Weights of a small GPT-style language model, trained from scratch on English Wikipedia.
Size: 9 layers, width 384, 6 heads of 64, MLP 1536 GELU, vocabulary 8192, 19.2M parameters.
Architecture: LayerNorm before each block, no biases in attention or MLP, tied embeddings.
Training: a variant of SOAP for these matrices, 403M tokens, 6145 steps.
Each number is 128 + 32 x the weight over its row's rms, rounded and kept within 0 to 255. Layers, rows and columns count from 0. The size above them is the row's rms in percent of the matrix's.

# layer 6 attention value, 384x384, rms 0.247, rows 314-319, columns 96-191
size [124 124 122 121 123 120]
[[151 108 163 106 134  89 124 113 155  97 147 122 102 152  96 100  78 125 117 150 182 131 165  83  99 168  58 131 117 122 127 160 112 190  72 131 142 122 196  97 186 140  96 146 127  81 131 163 122 131 144 157 127 129 125  70 130 149 144 126 161 166 126  84 160  52 147  92 152 186  69 112 162 162  56 131 103 149 106 135 115  80 113 118  90 149 123 140 163 131 132 102 172 114 101 129]
 [ 93 136 158 151 167 132 187 164 186  96 122 120 166 110 125  97  93 142 125 180 131 151 152  80  89  42 187 121 114 150  97 125 146 153 148  66 162  94  74 166 131 112 140 168  87 143  94 150 119  78 116 116 113  87 163  90 113 185 152 174 115 143 110 116 130 106 152 111 140  76 145 169 165 126 131 147 152 180 143  76 188 124  81  78 122 131 137 124  64 147 127 162 123 179 109 172]
 [103 137 137 164 123 104 106 143 135  95 122  79 178 147 181 117 138 140 146 159 120 184  62 167 128 111 144 168 110 130  71 127 119 169 148 164 153 188 145  88 123 151 101  63 129 152 193 185 123  78 177 138  93 107 118 169 132  90 109 157 196 143 129 124 148 150 220  45  85 126  86 160  80  63 156 154  97 158  97 124 149 155 166 162 104 129 110  75 136 142 156 159 177  86 158 110]
 [126 145 136 115 133 111 103 123 106 198  99 124 123  94 110 151 116 125 153 159 127 118 163 151 155 194  95 110 152 155  66 147 129 139 107 174  98 172 160 139 121  62 129 197  64 117 102  56 122  83  85 142 146 116 179 146 169 180 184  71 156 118 122 150 140 125 139 169 165 112 109 199  98 101 115  63 177 124 118 138 146 125 107 113  72  96 145 136 154 160  84 114 144 206 106 148]
 [126 152  97 153  70  70 118 170 155 125 204  98  84 126 139 153 129 105 109 117 161  94 131 145 154 144 117 152 209  84 150 155 147 157 126 168  88 110 105 157 138 151 139 164 149 129 147 114 132 113 132 121  93 142 112 115 163 157 123 120 118 124 175  96 108  89 110  62  72 109 141 116 149 130 127 130 158  82 126 181 192  61 114 160 118 134 141 159 130 104 166 102 137 146 144 125]
 [204 141 124 153 103 145 126 151 113 135 116 162  66 123 109 152 137 147 132 115 150 146 123 132  48 128 109  94 127 125 153 144 173 130 161 134  95 151 147  96  88 142 121 128 121 111 136 128 113 100 172  95 127 144 106 119 110 159  93 132 197 113 115 158 112  92 147 136  83  69 225 118 142 149  99 127 117 135 118  86 108 140  74 144 135  76 202 112 129 123  98 172 116 160 150 111]]
# layer 6 attention output (transposed), 384x384, rms 0.209, rows 314-319, columns 96-191
size [113 120 119 114 115 114]
[[114 109 184 160 177  89 103 109 120 127 107 124  88 119 197  86  68  68 129  73 139 102 127 116 122  94 110 163 189 172 142 129 122  86 125 129  86 110  78 181 137 159 106 118 136 122  76 109 157 137 128 139 163 142 133 134 114 164 102  81 132 119 158 106 112 140 166 109 179 119 132 160 163 107  78 145 140 195 151  85  96 114 119 140 116 162 104  75 137  80 120  92 131 123 145 158]
 [153 147 126 163 110  81 190 117  78 100 144 166 118  71 135  63 204 199 164 150 130 178 104 172 152 131 118 119 135 170 142 110 108 142  78 186  83 179 116 101  81 160 114 125 160 141 104 151 122 150  75 123 144 135  80 123 130 132 148 118 119 178 117 121 139 167 205 139  74 150 153 125 139 139 105 153 152 118 124 155 113 139 192 215 143 123 133 100 145  74  98 102 134 145 110 107]
 [190 112 172 148 162 100 123 110 190 107 174 141 119 112 125 157 188 194 152 145 159  41 117 145 117 118 139 125 104 114 207 144 135 126 140  49 143  67 133 162 195 143 104 193  91 128 110 170 139 160 163 152 124 138 162 105 147 135  87 129 106 176 139 190 216 187 158 150 168 139  85 143 117 181 182 155 124 128 111 118 180 129 110  97 134 150 118 160 154 138 157 184 126 109  49 146]
 [109  96 133 175  87  97 118 108 156 189 173  85 136 151 159  66 169 108 100 106 101  90 105 133 110 125 106 134 175 147 156  76  42 101 132 167 206 130 145 113 145 113 131 144 126 145 117 165 112 140 131 149 162 118  41 120 109 100  95 106 118 116 105  74 150 149 121 161 133 102 131 144  94 109 119 132 144 120 138 169 123 103 147 121 151 145  94 117 136  76 144 111 105 124 157 106]
 [149 112 146 109 195 164 134 102  82 136 119 113 145 162  50  62 131  90 145  92 122 124 166 172 143 117  95 130 102  93 183  95 100 135  69 131 145 104 102 151 104 165 182 124 125 114 140  96 127 163 120 137 206  74  92 125 255  94 144  92  86 146 152 120 128 109  45 104  95 113 134 170 102 158  80 118  47 159  73  77 116 148 115 120 111 120 121 122 162 120 114 155 119 164 129 146]
 [142 137  98 157  67 152 149 146 154  80 147 114 127 125  90 168 116 174 116 139 120 137 123 145 215  92 153 162 129 118 191 151 140 179 182 134 122 146 147 137 141 161 141 116 199 131 112 100  78 161 129 151 149 129 141 118 150 153  68 179 119 142 137  54  81 127 120  90 150 115 178 139 143 129 120 130 122  90 142 115 120 150 126  93 101 145 104 184 105 171 159 191 184 109 108 129]]
# layer 6 attention query, 384x384, rms 0.169, rows 320-349, columns 96-191
size [105 105 100  98  97  99 101 102  93  99  98 100 110 103 103  99 102 105  97 101 105  96 103 101  92  93  98 103 101  95]
[[ 95  98  71  58 102 139 114 135 179  86 163 106 130 126  57 132 136  65 143 127 155  97 153 181 159 161 162 158 123 114 167 167 201 174 171  57 106 145 105 123 143 132 122 113 148 152 143 104 122  69 143 138 122  96 182 124 148 144 154 106 149  97 128 107 109 125 118  92 108 137 150 119 106  90 160 167 119 118 105  87 165 171 141 122 100 140  97 144 204 147 102 175 138  96 117 146]
 [125 146 121 133 124 169  65 129 109 144  52 176 142 137  82  77 112 188 117 112 144 167 123 204 184 135 174 143 187 105 125 160 116 203 149 130 115 164  93 129  99 151 129 132  98  85  49 160  47 146 118 124 118 114 116 134  62 103  68 154  85 137 104 139 159  92 134 153 161 116 136 111 164 149 171 177 140 112 145 121 104 139  84  80 126 164  77 135 131 128 128 128  99 128 150 116]
 [167  94 136  93 149 169 123 185 122 139  68  83 113 167 213 168 160  31  69 124  82 138 162 134  70 120 102  69 130 146  73 137 149 130 120 170 148  69 139 197  74 107 116 112  75 124  78  70  80  55 127  71  77 113 112 149 144 105 122 136 112 134 128 101 117 121  92 139 111 120 112 102 128 119 152 165 128 182  92 126 114 111 125 170  91 133 196 117 105 136 137  80 116 110 104 138]
 [118 177 150 129  42 152 116 109 111 132 137 136  53 140 143 151  81 157 128  75 118 133 134 144 145 167 139  90 124 102  85 152 163 127 104  93 117 165 156  97 139 172 165 176 203 163 133 177 154 173 143  95 143  99 131 127 177 104 169 149 159 116 143  60 128 125 125 163 175 183 147 113 101 164 139 121 157  99 101 128 175 178  81 184 108 111 133 142 116  74 153 159 104 122 110 112]
 [138 123  82  55 134  72 119 155  62 192  87 115 147 168 106 104 127 111 151 136 126 128 100 114  97 121 183 163 118 131 113 151 147 154 119 135 178 134 128 111 126 165  89  84  93 157 114  74 172 154 112 143 139 157  75 123 169 149 103 100 154 116 152 153  71 144 194  86  20 110 151 140  80 141 107 112 138  86 133 118 130 135 107 151 143 117  85  72 147 104 155 148 147 130 158 122]
 [191 114 147 120 100 108 158 183  84 130 181 138 121 115 117 146  97 116 120 123 106  93 137 117  97 103 147 149 110 202 100 120  92 172 138 118  84 138 131 146 202 177 156 185 142 154 165 102  98 183 125  98  47 128  90 129 136 128 116 160  97 138 152  66 107  96 148 107 184 220  75 134 105  92  62 162 131  83  72 115 162 127 122 113 109 100 142  79  80 109 194 131 135 179 120 124]
 [106 124 138 143 111 100  85 159 166 142 150  91 124 131 132 112 145 124  64  46 122 175 128 139 126 168 144 118  83 132 112 123 155 133 130  85  80 145 113 138 126 134 139 142 157  77 141 155 123 199 184 133 128 122 106 168  91  70 144 101 120 215  92 115 102 166 106  98   7 141 169  97 136  89 130 140  47 134 128 123 115 136 102 112 106 108  88 129 158  66 132 131 131 107 137 109]
 [121 113  91 120 146 156 171  40  92 112 124 140 159 185  66 138 184 125 163 127 110 183 138 115 109 125 145 123 118 101 117 194 108 113 157 105  84 171 138 157 101 166 148 125 121 109  97 104 111 186 114 162 137 153 139 116 117 144 172  88  76  83 135 139 107 132 121 101 189 143 123 154 147 115 187 140 134 143 174  72 175 196 122  47 189 146 123 141 139 110 157 148 135 191 190 119]
 [110 114 125 179  81  70  70 147 116 102 169 142 145 129 141 186 214 144  84 126 109 120  70 173 136 127  88 142 142 117 150 164 143  92 169  90 108 102 133 118 157 114 137  75  71  65 185 123 133 156 130 103 112 144  60 146  99 153 106 123 144 153  33 107 111 100  96 107 171 169 185 108 147  66 139 149 144 145 148  91 178  80 112 150 148 213 138  90 147  71 134 151 144 140 127 100]
 [125  68 132 115 111 147  66 144 158 160 141 149 138 161 119 177 107 126 127 116 157 135 168 138 140 134 189  89 138 125 185 172 158 115 148 154  96 155 123 109 164  82 139 139 104 167 139  96  66 154 167 125 160 131 162 137 135 105 214 108 169 102 155  90  28 101 134 106 147 124 119 157 111 184 163 103 146 114  75 160 143 123 122 132 123 185 129 131 135 180  64 200 161 103 132  79]
 [114 141 169 181 157  58  65 129 104 160  81  87 135 146  93  96 146  67 135 128 133 136 127 172 137 124  80 166 130 135 122 110 126 114 159 184 134 134  58  99  93  92  93 138 130 120 129 206 172 168 180  64 172 119  84 141 146  55 162 157 128 157 105 129 129 138 125 149 133  96 180 128 112 158  78  89 138 120 147 145 128 126 140 110 143 135  67 135 130  98 125  66 139 131  98 152]
 [147  71 131  97  98 128 152 147 158 108 151 183  90 128 162 135 213 149 165 137 132 149 128 151  76 142 149  96  90 144 118 172 156 123 124 149 107 130 123 121 185 154  92 136 119 182 125 146  95 162 161 118  94  96 119 181  92 101 109 141 123  82 224 169  83 153  88 121 114 166  82 139 108 179 192 156 139 149 111 170 145 125 117 130 143 126 111  87 122  81 138 115 125 102 169 127]
 [ 59 114 130  48 127 118 148 100  98 122 145 157 117 180 121 167 142 116 106  93 160 147 191 153 104 121 122  62 134 130 144 201 165 155 153 171 112 120  79 114 120 135 185 142 136 139 108 105 144 142 124 115 157  98 150 115  59 163 234 143 117 103 158 138  80 158 125  90 121  71 147  66 157 102 107 121  78  63 111 132 169 139 165 128 119 110  74  68 144 130 136 113 107 114 145 120]
 [ 83 133 147 142 153 146 101 118  57  98 115  77 121 149 130 172  70 124 189  70  57 137 127  77 171 147 124 196 150  88 115 170  99 175  97 163 141  72 195 117  58  85 122 123 188 126 126 124 133 111  94 111 115 167 156 146 161 117 117 186 156 128 155 155  78 113 161 111 150  91 143 124 123 128 112 201 164  24 127 128 129 140 112 106 196 130 137 142  89 116 134  90 170 125  99 102]
 [ 71 141 151 159 140 146  93 143 166 120 118 146 145  60  88 172 135  93 144 185 158 184 119 161 145 145 146 167  65 131 176  79 102 149 173 129 126  99 170 129 178 130  97 162  77  80 200 104 119  96 104 148 114 116 114 110 145 170 145 176 146 110  99 121  92  97 172 162  86  94 126 123 108  81 114 137  97 132 161 109  69 108 174 103 142 138  95 158  90  96 125  59 109 125 147 165]
 [104  36 132 100  88 130 144 104 120 103 166 140 104 103 173 136 182 137 121  76 103 120  69  75  75 133 141  95  78 127  99 113 169 202 108 120 117  83 139 103 158 169 137  71 153 189  82 177 100 166 159  94 177 119 112 116 107 100 195 108 135  81 151 123 132 110 204 105 190  91 114 135 127  87  87 106 130 172 109  60 129 154 156 139 118 189 115 107 101 144 150 106 176  79 121 124]
 [149 159 140 109 119 121 151 103 107  94 177 137 180 123 129 105 173 187 123 116  90 170 105 135 190 133  83 204  91 130 116 107 111 151 195 115 146  60 128 155 138 117  99 154 102 103 100 171  99  99 163 129 141 157 142 121  92 112 102 104 132 101 187 159 125 122 128 115 116 133 156 114 121 143 157 128 168 117  97  98 116 186 114 110 113 133 115 152  78 117 176 190  99 130 141 170]
 [146 137 116 125 194  91  84 128 125 140 114 105 106 189 149 125 117 117 122 105  80 121 144 151 115  78 118 175  88 186 109 111 124 148 129 151 169 129  95  82 114  75 149  86 101  65 165 111  85 110 155 123 181 132  89  85  91 153 115  83  81 191  56 135 101 121 161 121 139 140 106 149 118 151 144  46 150  92  82 149 128 119 131 122 184 155 118 128 108 113 158  92 158 162 170 178]
 [ 99 113 125  96 180 101 163 107  95 186 168  97 136 131 113 148 136 157 103  92 216 170 165 141 147 150 114 203 121 129 155 102 115 178 214  73 164 114 126 134  93 195  63 117 105 176 110  69 193 180 131 201 112  74 139 174 161 108 194 113 165  88  96 112 141 120 132 107 117 140 192 172 139  97 133 141 118 130 123 151 111 165 118 200  72 173 116 129  95 148 111 192 122  80 145 159]
 [186 144 100 120 136 193 141 138 114 147 129 152 133 161  67 109 173 122  80 169 114 149 157  91 122 143 160  44 125 120 107 108 124 178  79 145  64 119 120 142  58 156 122 124  90  83 173 102 103  89  97  88 187 140 139 139 165 142 167 131 149  38 117 152  90  88 162 114 137 129 100 157 107 103 165  88 143 191 103  42  98  96 137  77 143 172 116  93 135 124 143 132 101 115 137  86]
 [133  88 149 119 147 186 151 117 122 168  81 105 130 123 157  85 170 143  92 122 134 132  58  84 171 102  88  83 191  93  88  69 110 131 110  97 103  96 180 119 155 117 154 144  94  91 152 111 100 117 117 138 148  89 119  87 141  96 124 116 152 144  91  98 176  97 114 109 125  88 119 169 125 137  86 129 101 127 167 131  65 121 157 102 104 126 143 147 120 103 147  89 118 165 138 145]
 [106 127 149 107 123  96 137  21 152 122 133 107  84 138  99  94 157 189 112 158 152 130 155 128 107 146 178 108 111 161 120 164  85 142 113 128 133 113 116  89 147 150 129  97  97 125 120 175 139 109  94  65 133  81  63 169 142 141 128 103 105 124 101 210 146 100 142 116 101 122 134 122 176 125  76 146 118 171 106 117 129 123 162  54 113 157 106  79  92 125 135 145 128  75  87  99]
 [160 162 129 180 113 125 108 116 185 122 181 146 154 132 166  57 130 120 137  85  83  77 128  66 112  89 135  70  85 132 119 106  59  65  80 143  99 169 140 143 199 169  88 100 155 139  48 132 129 152 131 181 154 167  86 108 183 100 149 149 116 136  98 159 140 115 121  95 165 158 138 100 123  58 136 198 182  72 136  90 192 152  96 117 139 120 128  97 135  84 140 130 109  90 132 112]
 [124 128 106 119  96 148 168 141 121 141  65 122  81 113 122 179 111  78 119 110 138 126 207 120 125 167 110 145  55  89 180 103 125 182 106  89 100 185 122 133 133 131  74 110  87 141  77 166  75 141 147  79 182 154 134 133 124 154 128 167  87 125 146 132  73 183 113 111  75 177 122 140 109 109  76  73 161 226 126  76 139 104 116  91 162 177 105  70 112  84 115 147 182 120 125 141]
 [139 111 140 141 129 145 156 122 149 169 112 156 136 137 146 121  76  81 118 111  88 154 129 114 168 185 129 131 120 111 142 154 160 132 101  93  91 172 158 123 247 114 100 162 101 122  92  69 115 153 124 159 107 128  95  63 126 118 120  87 157 155  51  90 203 156 171 119 138 145 137 108 102 125 180 148 129 126 129 100 170 124 151  37 125 119 130 125 145 151 107 120 146 115 132  69]
 [ 52 124 120 158 166 167 119 171 179 122 109 111 128 201 150 123 118 137 127 122 105 104 164 135 115 103  60 160 156  97 103 148 165  83 119  76 117 147 195 120 122  91 135 106 110 148  81  78  76 134  94  92 156  53  86 127 154 102 170 115 126 154 160 140 123 131 128 143 125  84 109  82 135 161 149 105 162 117  95 111 136 180 177 153 119 111 141 105 116  84 152 161 189 131 120 123]
 [165 130 137  74  99 164 124 149 121 101 128 104 134 117  63 185 169 104  94 149  61 142  96  98 117  91 138 111 133  67 135 100 139 198 118 161 111 121 167 151  69  87 118 108 158 194 175 121 165 159 109 128 187 118 150 115 166 111  99 126 103 139 106 117  45 117 134  82  86 118 151  76 115 129 144 172  85 159 153 138 100 151 129 152 124 119 119  88  95  61 148 137 140 113 146 103]
 [174 156 130 126 129  95 162 108 112 111 129 116 145 156 143  58  95 121 148 167 125  98 112 136 115 117 147 108 123 109 136 123 114  83  83 193 156 131 153 112 167 117 102 175 169 135 172 115 186 115 130 183 137 122 147 131 134 116 140 155 127 201 124 116 150 159 102 152  98  95 139 102 111 168 104  62  71 143 194  98 146  98 130 100 172 143 161 145 143  79 232 128 154 120 101 172]
 [140 158  91 154 129 126  96 118 115 114 160 124 105 128 117 125  88 130 163 123 135  86 151 154 127  88 131 128 100 157 147  81 201 205 107 116 133 107 154  75 110 109 156 142 111 105  53 148 156 172 147 103 220 112 119 155 161 146 171 118 161 120 110 112 116 134 138 120 124 152 157  83 154 152 121 176 111 125 141 161 125 161 177 135 153  61 126 170 131 131 137 178 138 137  97 126]
 [116 150 111 146 162 193 155 184 144  71 178 163  94 107 168  83 136 126 132 108 181  84 169 125  84 161 145 150 123  95 143 119  66 175 125 107 131 132  79 100 184  91  83 172 146 164 107  98  84 140 104 138  96 112 165 129 164  80 124 110 165 117 122 123 155 114 213 117 128 110 134  89 108 101 147 152 125 138 152 185 160 114  88 175 110 138 122 134 117 141 146 167 160 107  93 147]]
# layer 6 attention key, 384x384, rms 0.172, rows 320-349, columns 96-191
size [ 99  96 102  96  99  94  99  98  99  90  92  95 102  96 101  98  99  99 100  98  98  94  99  98  95 100 100 102  95 100]
[[116 143 148 120 117 105 144 174 115 132 131  96 152 112  82  47 157 149 110 202 181 102 103  98 168 197 102 171 129  72 115 173 132 125 168 144 104  73 129 127  81 157 168 143 125 142 133 107 134  95  81 179 119 137 155 120 159 126  89 155  93 146 177  98 145 126 113 131 109 194 135 148 115  80  97 193 214 159 118 161 146 139 139  86 167  95 123  88 132 127  98 142 129 171 130 161]
 [158 100 137 107 216  94 171  98 128 122 102  40  94 119  67 129 196 145  98 109 189 196  89 104 185 133 170 114 177 111 168 112  80 126 202 194 167 116 129 132 161 135  75 109  78 157  75 136 122 132 126 195 147  73 109 158 123 121 127  87  87 129  80 166 120 109 171 114 170 101 150 101 106 145 175 118 155 129 141 115 106 148 123 122 143 146 149 182 136 130  58 105 188  88 200  84]
 [127  86 108  71 130  85 167 111 100 156 135 118  91  86 179 187 159 122 128 136 110  85  72 102 130  50 158 121 194 111 132 144 205 145 121 114 110 116 155 117 142  79 160 125 103 177 104 116 131 112 163 113  91 127 212 193 109 149 108 136 148 114 142 135 161 132 158 157 116 158  64 167 138 101 101 160 138 112 101 157 150 151  62  88 129  57 115 143  86  79 147 182 121 149 124 153]
 [139 137 124 134 133 153 121 204 153 132 123  92 137 110 164 164 148  97  80  71  96 183 118 161 175 105 124  96 130 130  50 174 115  73 150 151 131 193 157 134 120  78 197 124 138 161 200 142 156 125 126 118 114  98 148 150 155 116 133 195 153 104 152 148 176 127 117 187  94 192 150 125 165 155  70 134 115  88  97 113  90 169 105 136 145 137 185 132 169  96 157 155 134 163  83  91]
 [103 122 172 137 129 106 110 126 108 185 148 164 128 141  94 180 150 103  61 140 172 175 144  55  85  72  85  48 154 150 128 123 160  85 108 113 159 156 122 137 195  92 103  53  88 204  86 160 148 152 148 142 145 161 128  99 164 136  91 169 115 138 186 141  66  83 104 140 102  99 171 122  94  82 150 139  81 110 149 103 137 119 121 128  84 122  98  95 146 124 107 136 160 116 167 114]
 [117 139 131 110 102  99 120  93 146 125 101 134 141 136 154 134 127 200  92 146 107 116 126 139 124 128 128 154 110  98 125 134 160 137 147  90 127 161 109 129 105 138 220 110 115 153 155  89  88  95 139 180 167 148 111 143 156 144 143 171  92 101  83  90 156 124 154 148 124 144  89 137 111  47 130  96 118 118 131 145 113 144  98 126 132 143 122  94 150  72 154 138 118  98 163 114]
 [ 87 103 123  81 156 167 101 136 122 197 106 105 120 107 101 100 183 168 116  87 115 169 167 146 143 123 175 140  71 167 205 150 101 191  92 105 120 185  91  82 133 125 117  82 146 138 163 129  98 140 148 125 164  96 139  83 121 148 140 109  85 146  91 133 121 153  77 115 117 125 139 118 121 111 142 135 135 118 144 115 108 122 157 130 129 165 109  67 121 160 190 168 127 121 146 192]
 [150 100 109 113 138  99 114  66 130 124 127 145 150 131  60  74 175 144 159 112  77 137 158  68 132  83 128 190 177  91 168 129 109 152 123 122 163 150 176 108  80 138  83 114 153 128  26 110 148 132  81  83 150 195 127 149 130 154 136 105 176 157 136 155 139 156  94  87 121 117 147  35 147 146 124 127 195 101 156 125 117 139  74  52 132 147 140 128 115 162 147 170 121 125 154 100]
 [ 81 135 143 172  71  91 160  33 155 178 209 142 171 115 120 159 181 112  96 133 159  86 189  94 113 106 110 123 144 109 138 162 149 144 119 152 142  94 126  74 106  66 129  98  80 116  95 138  88 147 138  83 164 199 147 160  84 128  96 140 124 132  84  94 135  75  67 130 135 121 162 170 173 118 124  71 154 143 114  87 122 197 106 137 142  89 119 110 114 147  92 154 147 143 156 116]
 [194 118 156 112 158 211 158 124 171 101  62 106 110 160  74  59 134 152 109 155 135 114 113 153 134 161 125 113 172 159  87 122  54  82 137 126 150 165  67 134 142 104  98 137 155  96 149 147 168 141 106 152  59  94  89 104 218  67  77 123 136 160 110 119  80 123  70 123  93 136 154 100 103  97 140 145 128 127 161 149 145 106 107 131  92 128  86 147  73 181 147 125 127  92 134 105]
 [142 128 121 153  94 102 118  93 108 150  83  95 144  56 136 137 136  72 161 111 206 153 158 170 171 162 108 140 101  87  91 128 129 151 164 174 197  75  91 113 100 124 146 129  95 118 155 109 120 109 140 118  91 164  52  44 114 104  87 147 118 105 126  90 130 149  90 103  85 115 160 156 128 144 151 139 121 207 136 107 143  87  77 120 102 137 100 207 120 138 125 150 142 114 107 157]
 [167  81 127 105 157  98 146 105  80  81 123 131 110 130 103 125 145 116 103 140 155 194  97 141 114 123 140 125 165  95 135 149 144 128 111 131  90 126 136 140 100 196 161 130 169 145 116 138  76 170 119 118 107 176 113 163 133 138  83 179 137 108 142 149  96  78  68 112 149 163  87 156 106 138 157 162  54 168 121 170  96  88  90  87  51  52 109 134  93 185 108 107  92 122 119  84]
 [ 87 164 144 111 125 117 121 172  85 149 149 115 167 175 134 161 124 111 152  56 184 139 124 106 210 127 194 116 189 127 180  94 163 138 147  94 100 181 164 139 149 149 120 127 135 166 131  81 174 136 157 114 151 157 157 126  90 146 107  15 123 151 154 135  98 119 101 141 126  61  85  97 135 107 101 136 146 155 111 147 177 136 146 107 117 225  95 170 189  77 110  65  59 145 166 146]
 [116 146 137 161 125 142  60 111 147 111 133 131 149 121 162 129 117 107  99 142  50 173 129 113 130 191 134 192 163 145  57 177 107 142  86 170 163 135  89 111 100  63 123 180 128 102 106 129 134 136  90  73 112 148 118 108 109  77 132  96 143 123 146  94 111 112 183 107 157  83 139 156 164 109 153 191 104 115  65  96  84 124  91 108 219 104 174 114 164 134  89  82 181  97 144  54]
 [147 150 172 145 153 143 195 120  94 149  95 130 110 125 142 163 139  86 130 185 182 148 172 216 123 103 149 130 155  95  81 111 145 148 158 101 116 146 141 150 127 172 176 186  84 119 167 106 111 147 124  96  94  86 181 144 168 126  95 158 107 106 152 124  99  93 148 132  60  90 155 109 101 108 157 151 129 148 131 160  98 122 178 139 138 101 115 140 139  79 142  95 135 135 116 150]
 [161  71  78 130 116 118 150 142 160  83 190 163  72 118 142 102 114 154 102 163 158 152 135 143 111  80  91 104 186 171 173 122 149 152  55 111 109 105 178  74 129 105 120  98 114 114 102 115 129 130 123 139 151 112 118 159 138 144  69  84 153 146 163  84  97 150 123  95 106 105 121 114 166 116 165 102 140 180 116 116 105 125 142 146 127 144  81 116 126 123 112 133 191 137 164 111]
 [167 174 142  89 105  95  86 173 103 122 158 176 187 120 102 142 159 111 129 142 122 158 143 133 145 109  46 136  86 108  80 136 156 112 139  94 181  49 127 171 190 114 136 157 115 113 133 183 108 163 124 159 104 212 128 113 132 102 144  89 123 110 206 192 143 122  85  79 117 117 125 109 141 197 163 189  79  96 157 186  95 129 107 131  99 155 143 131  88 145 184 154 134 183 134 135]
 [173 155  94 104 174 106 148 126  98 169 134 106 175 142 143 121 140 124 119 115 139 123 131 120 192 122  88 123 101 114 118  69 143 150 169 110  70 127 128 145 129 112 125 126 132 123 122  93 113  97  72 101 186 144 115  92  98 125 115 138 112 161 103  99 112  91 171  68 197 176 153 157 110 174 156 116 127 103 141 128 149 152 164 150  64 128 134  81 145 166 140 118 145 180 119 158]
 [137 136  91 147 138  76  74 145 107 145 146 144  98 154 108 116  85 119  77 128  84  80 111 127 118 123 123 118 151 189 138  66 116 110 191 101 162 106 155 151 133 151 157  85 122 231 126 104 135 168 149 177 131 109 131 152  92  97 151 120 166 154 163 114 136 150 146 124 144 174 169 165  61  99 147 141 128 111 121 169 149 145 131 201 149 161 102  63 176  94 112 141 141 101 156 100]
 [172 127  91  98 113 136 104 134 175 124 103 151 161 135 140 164 129  91  94 106 123  99 140  32 136 138 141  78 104 108 134  68 166 158 168 147 172 138 140 103  49 139 102 107  94  82  90 152  99 115 163 141 135 106 125 111 102 136 232  67  66 108  95  66  96 136 164 125 157 113 120 122  90 114 121 105 101 133 110  95 170 112 119 120 110 145  98 124  95 164 172 103  75 165 167  79]
 [ 98 106  91 106 156 123 144  88 158 156 100 108 155  52 164 121 129 169 155 165 177 124  53 204 170 104 136 139 157 125 138 179 157 100  60 151 165 151 233 155  90 104 145 129 197 142 129 115  87 138 124 147 121 142 154 104 185 101 114 134 194 161  68 140 131  68 207 163 126 130  93 134 100 135 153 144 167 166 197 166 153  89  81 103 128 106 146 119 165 127 129 140 176 161 121 135]
 [150 126 104 155 116 136 153  74 114 155 162  97 111 112 120  98 108 140 125 153 117 142 154 135 157 203 181 134 132 143 129 104 119 145  85 156 103 145  98 177 128 191 145  85 114 158  98 136 169 158 123 119 182  37  96 165 121 133 114 114  69 123 139 145 146  71 140  83  37 125 167 111 113 125  85 135 122 179  85 189  90  96 137 115 116 137 135 166  80 126 156 180  74 111  87  66]
 [164 122 105 106 124 144  85  45 108 129 204 153 123 137 132 116 131 146 116 125 146  74 126 177  77 129 126 170  84  72 140  99 105 118 159 116 151 124 116 112 161 132 146 106 158 141  79 125 160 109  99 129 172 159 108  82 174  76 120 150  65  96 154 105 109  72 122  91 169 171  90 174 130 109  93 126 201 153  95 105  99  62  87 145 129 167 158 130 123 147 135 152  57  92 121  92]
 [125 136 137 117 129 117 144 143 141 142 134 164  94  89 153 144 119  92 109  95  98  86 106 128  91 153 132 122 150  91 134 138 119 113 117  99 133 135  86 155 116 186  60 108 140 106  96 165 154  93 173 121 151 105 124 109 141 124 124 131 122  96 163 154 141 154 117 146 117 135 105 197  87 153 103  94 129 140 147  90  89 137 173  81 161  51  82 119 150 128 129 146  88 143 145 128]
 [118 111 116  88 139 108 144  59  79  96  60  90  70 116 127 120 126 147  95 165 140 117 126 164 149 120  97 178 117  94 127 113 134  73  81 115 131 100 114 106 187 130 138  68 169 143  82 148 204  94 125  99 154 180 163 207 103 106  83 137 118 135 123 162 149 112 211 122 183 160 112 125 163 139 139 139 130  87 127  82 112 140 132 130  90 113 157 185 129  81 126 112 150 191 120  76]
 [124 160 112 159 152 110 119 150 131  94 144 123  88 213 106 126 148 166 123  90  72  81 117 182 121 133 134 144 166 144 146 176 166 106 131 131  27 143 136 119 131 134 129 134  99 100  96 143 135  79 148 133  64  97 111 103  29 100  86 123 148  84 141 105 116 156  94 131 139  83  99 151  80 168 168 115 161 122 127 125 169 167 137 178 133 173 122 178 128  47 155  93 158 160 141 111]
 [161  57 129 129 145 129 114 143 138 168  79 143 105  96 144 116 135 107  93 183  90 152 158 128 100  95 109 175 112 118 178 141 133 125 155 183 174  98 158 139  95 155 166  70 125  98 134  92 174 142 126 153 117 137 159  89 157 116 132 114  62 114 204  86 199 127 128 181 157  97 118 149 138 146 130 146 119 103 149 124 153 115 135 151 122 126 127 108 129 118 143 140 123  93 150  58]
 [113 181 133 185 145 123 159 103 169 132 186  77 133 155 157 112 158 131 192 138 161 159 131 157 145 106 166 113 157 151 120 174  74 123 121 127 135 132 131 115 117 147 118 107 150 139 171 103 150 133 158 138 123 136 120  97 142 175  61 153 107 130 136 101 122 157  68 112 105 171 154 100 132  99 134 103 104 174 126 152 140 162 118 146 177 127 130  88 129  77 142 134 141  92  89  96]
 [103 155 132 160 103 145 102 113 132 156 138 121 109 162 113  61 114 117 181 149 202 110 128  80  75 120 148 130 159 157  81 118 137 157  95 142 156 149 107 124 115 128 188 131 121 120 138  85 177 106  83 148 164 131 158 122 125 113 120 129 221 210 115 150 116 152 143 137 100 117 117 145 109 121 153 156  64 138 187 101 141 139 164 126 146 143 131 149 185 184 193 190 122 122  95 136]
 [ 97 145  93 105 146 134 113 164  75  72 139 127 119 141 101 111 111 140 157 118 101  93 117 123  85 181 190 158 107 111 156  79  76 104 208  92 109 145  79 105 162 153 121 105 175  93 150  80 176 155 137 164 129 158 139 141 130 112 141  95 158 121  88  59 174 102 107 123 128 134 148 120 104 134 109 130 165 111 160 108 133 107 108 138 154 147 116 104 174 126 125 160 138 148 125 112]]